Weights of a small GPT-style language model, trained from scratch on English Wikipedia.
Training: a variant of Muon for these matrices, 966M tokens.
Each number is 500 + 50 x the weight over the matrix's rms, rounded and kept within 0 to 999. Layers, rows and columns count from 0. Numbers have three digits each.

# layer 2 attention query, 896x896, rms 0.0191, rows 878-895, columns 640-767
524516532539500457609514496597572461531444573593459522460511431501499544568469449571530495447525456388451469591632549485499453549501493500597477462549458517497481485497530534523335496519520485543435489608527499482455486478517464506563534438488568501499514457501456589510512468524582497478497482508515567459501434518521513475543483537475474583539466457537585514476552601478398451488496
555551508455458477476455494542529536570561524368427440387462464479566470541499469421532569559494408537499569464382449435562509498496502502455529491618505479521443452525432466467535578553560574500511636585499523537484467405471517493577496419416500522497454518520464495419515411449507523493465521478611505517556432526468517595406412574560586546485534480549477440504496513528556432468321
584537426578576475586371413554550522439566439483516447527525505498452512479491457444608381416545593500625471541550423520499612659517442577601607544461520553438421531461433488498503599446544541439484550555595451505521461615381618499470441528586493490524496480475401473515436505514467497514545618477633547415356574507438525511532410459523545561518573431487488586493493400481413395558497
479456558495347419484478526399540447464602581465514547544535521549528487417503550414480510481496392508409492635476494510402607569471433431534531478496553567388480505583617493460331450454449398358478533441493406607465500493538498429493508600563461566509536516496470462465481445451536503552482569496446532522451479401471517463523465498551488494532572497535484457475422486588576509514508
552441489449539525614504539510423434475521574422496381390486548472521507595488425494495513483557401516513473553540488549472520322593498403496559523556484553546590426424561447546498451535614453450578549478568526450528474501513519606538608533591445548410549534553448567444516512595552491578506445498546490424536517559504495441440526467564484508603524555532481459535481444534510449477506
486505536500516322489561493534494571522551401468497405588435577468496549432488558556607521462507538509517532465436656463483461432458497429489517567433500512526448581492577515460544518449502481481506452561501507503505413500465462622582565542496556540525510466456500439567543511448480568438494411577496502483376438422433541480517419493419601586478408542493433551510582573584508566466541
496404446539490426461611585453441486568420495495538419541479454573572472497494419449390473522559532433530436513517452460517411481470507529597575527524521464474608455403509549502571486534417491499507581432587451524574410645557582462476486555483475614462403451522462481555480518508458490486494541468465473477407412573479471481383477486522595553440521494497539498534501494511520493528477
403532389525454541562506544444511441570580485552538495418482509406462490467511592540401538497547561436436481540442470492471432455492478486475546443415491520521514512575524572571453502500519536410586531541476604450460526497495546467513596496497440394461562433459439486533510519495576549530418540508427428557450382418536489472490552521500571532510517570440553394532524496538387500459532
596546461443525506513525543537466520478667538474530541573406531572458470565512373493433467549522517495641471468397550541512416438466465566469445502564518445511551571540401518542493470525445591575478547441479488472445456466535588496505509431483516499459523551505514591580599478416497545543474568431492560534500509458526471539515542550486524504459501570444399387503487590583540419484448
545435531487471469584425449514532594552427556407403443499487539482623550518577455554402545609548527474511479464595474525505440569526592569475540490536532458522512574639449470482566614465455433582448468501540457464573563532603410511483407533526470545439589599556434593507492506513418469656515388535540448458524544482571456536542601521506456532503490533579477522478503355484497525585449
616471516504507506453456515438538513446483487438514521578469645459489514450535545577502504502518494407509413482523492592552476387603556523544504533479513552450572513497517491620509495490561558417457466551521540467544455536535497568501470484616483447521561614484444485566410503460404583360462521346364495521480541415366603521504521536472583533550562457520472548425468518506461514409446
570346442510447478429454546563604562514485563527498482504554541499465517548480474519437379433525605586422485481453459420364556539609636490454405536528582426556501443546556408558593464538484566554595494537471485481472409498467434588606453499484498574425398470620587484484506513429505467555616461461597515485560539362480432392590454548493580544552515491444418426526558476549501556505539
525486452566492516586508430572527404565488386538401488458398426420506476376443408521518533613464369461534444584468579524369449555429522580492365514549454515571454533533474595403472481507435430465479459538389425568533476570533564385535549522475430472452461464599470581470433549447530522433479541481373423461521506483619444478514556557487497443529440540429523522557515472453470529463527
471508409551521484428557499511527502572470516444505463520482539467526495554476482515491412500480443578569506428524489518533509464421563583481482431614423496498499509523461541559474482443452444533357529487576490469446582455480466542473616533584524541414497525581430508447468495494493433446591446495495555518448472480464413557365505514500507557451682432538574579443447488511419535536419
562486446442514496454501437569508504380561572445445528522587482509483502452479548442513411465550626541531402523580561523554535516524445546481486602574483519452458419417455515531543440370554438517589449421555476495447448460528518597440473628575531482387478497544544490479428517494538498499442553466445538505492505513566500639446468444505546526455419475509453526486484464510500563522576
469474511414520554441506599543546434521478550470541613485467527448515537509496502417566485512479475545458460411522567494499490566551474435473500479588472483602600421396450515451539593507564486460565488488540525477459504516453364453455525414479551533549573501483406538663552576487540539518517623532493419428474566463511431512398476526477554537542492577499442419516594432390430556453517
471450603517453474441510491509462496442473517457451464563593592514441497537598499481596620562433524513387425445493561526517540531494538455435462467531600430483477482473487562486563572498658484550452406424550590489551420489510478470466599554511530538581539517452425511424485544495505449406524514570504512476434516449530436573486511463530531488427505437473530584469516464520431500452423
475439591480410547488490489493482428457502439426514477360474450398452449464577539471471525456547473422558476510565498557525547491491519397544517362575686607545514437398461458533503418555556571522454535497498550497403545440508539455453475477476626638533557486510552395459474525562555549477444508460533524516520515432374498502572501522551516600479514448477490556491546385515584495531586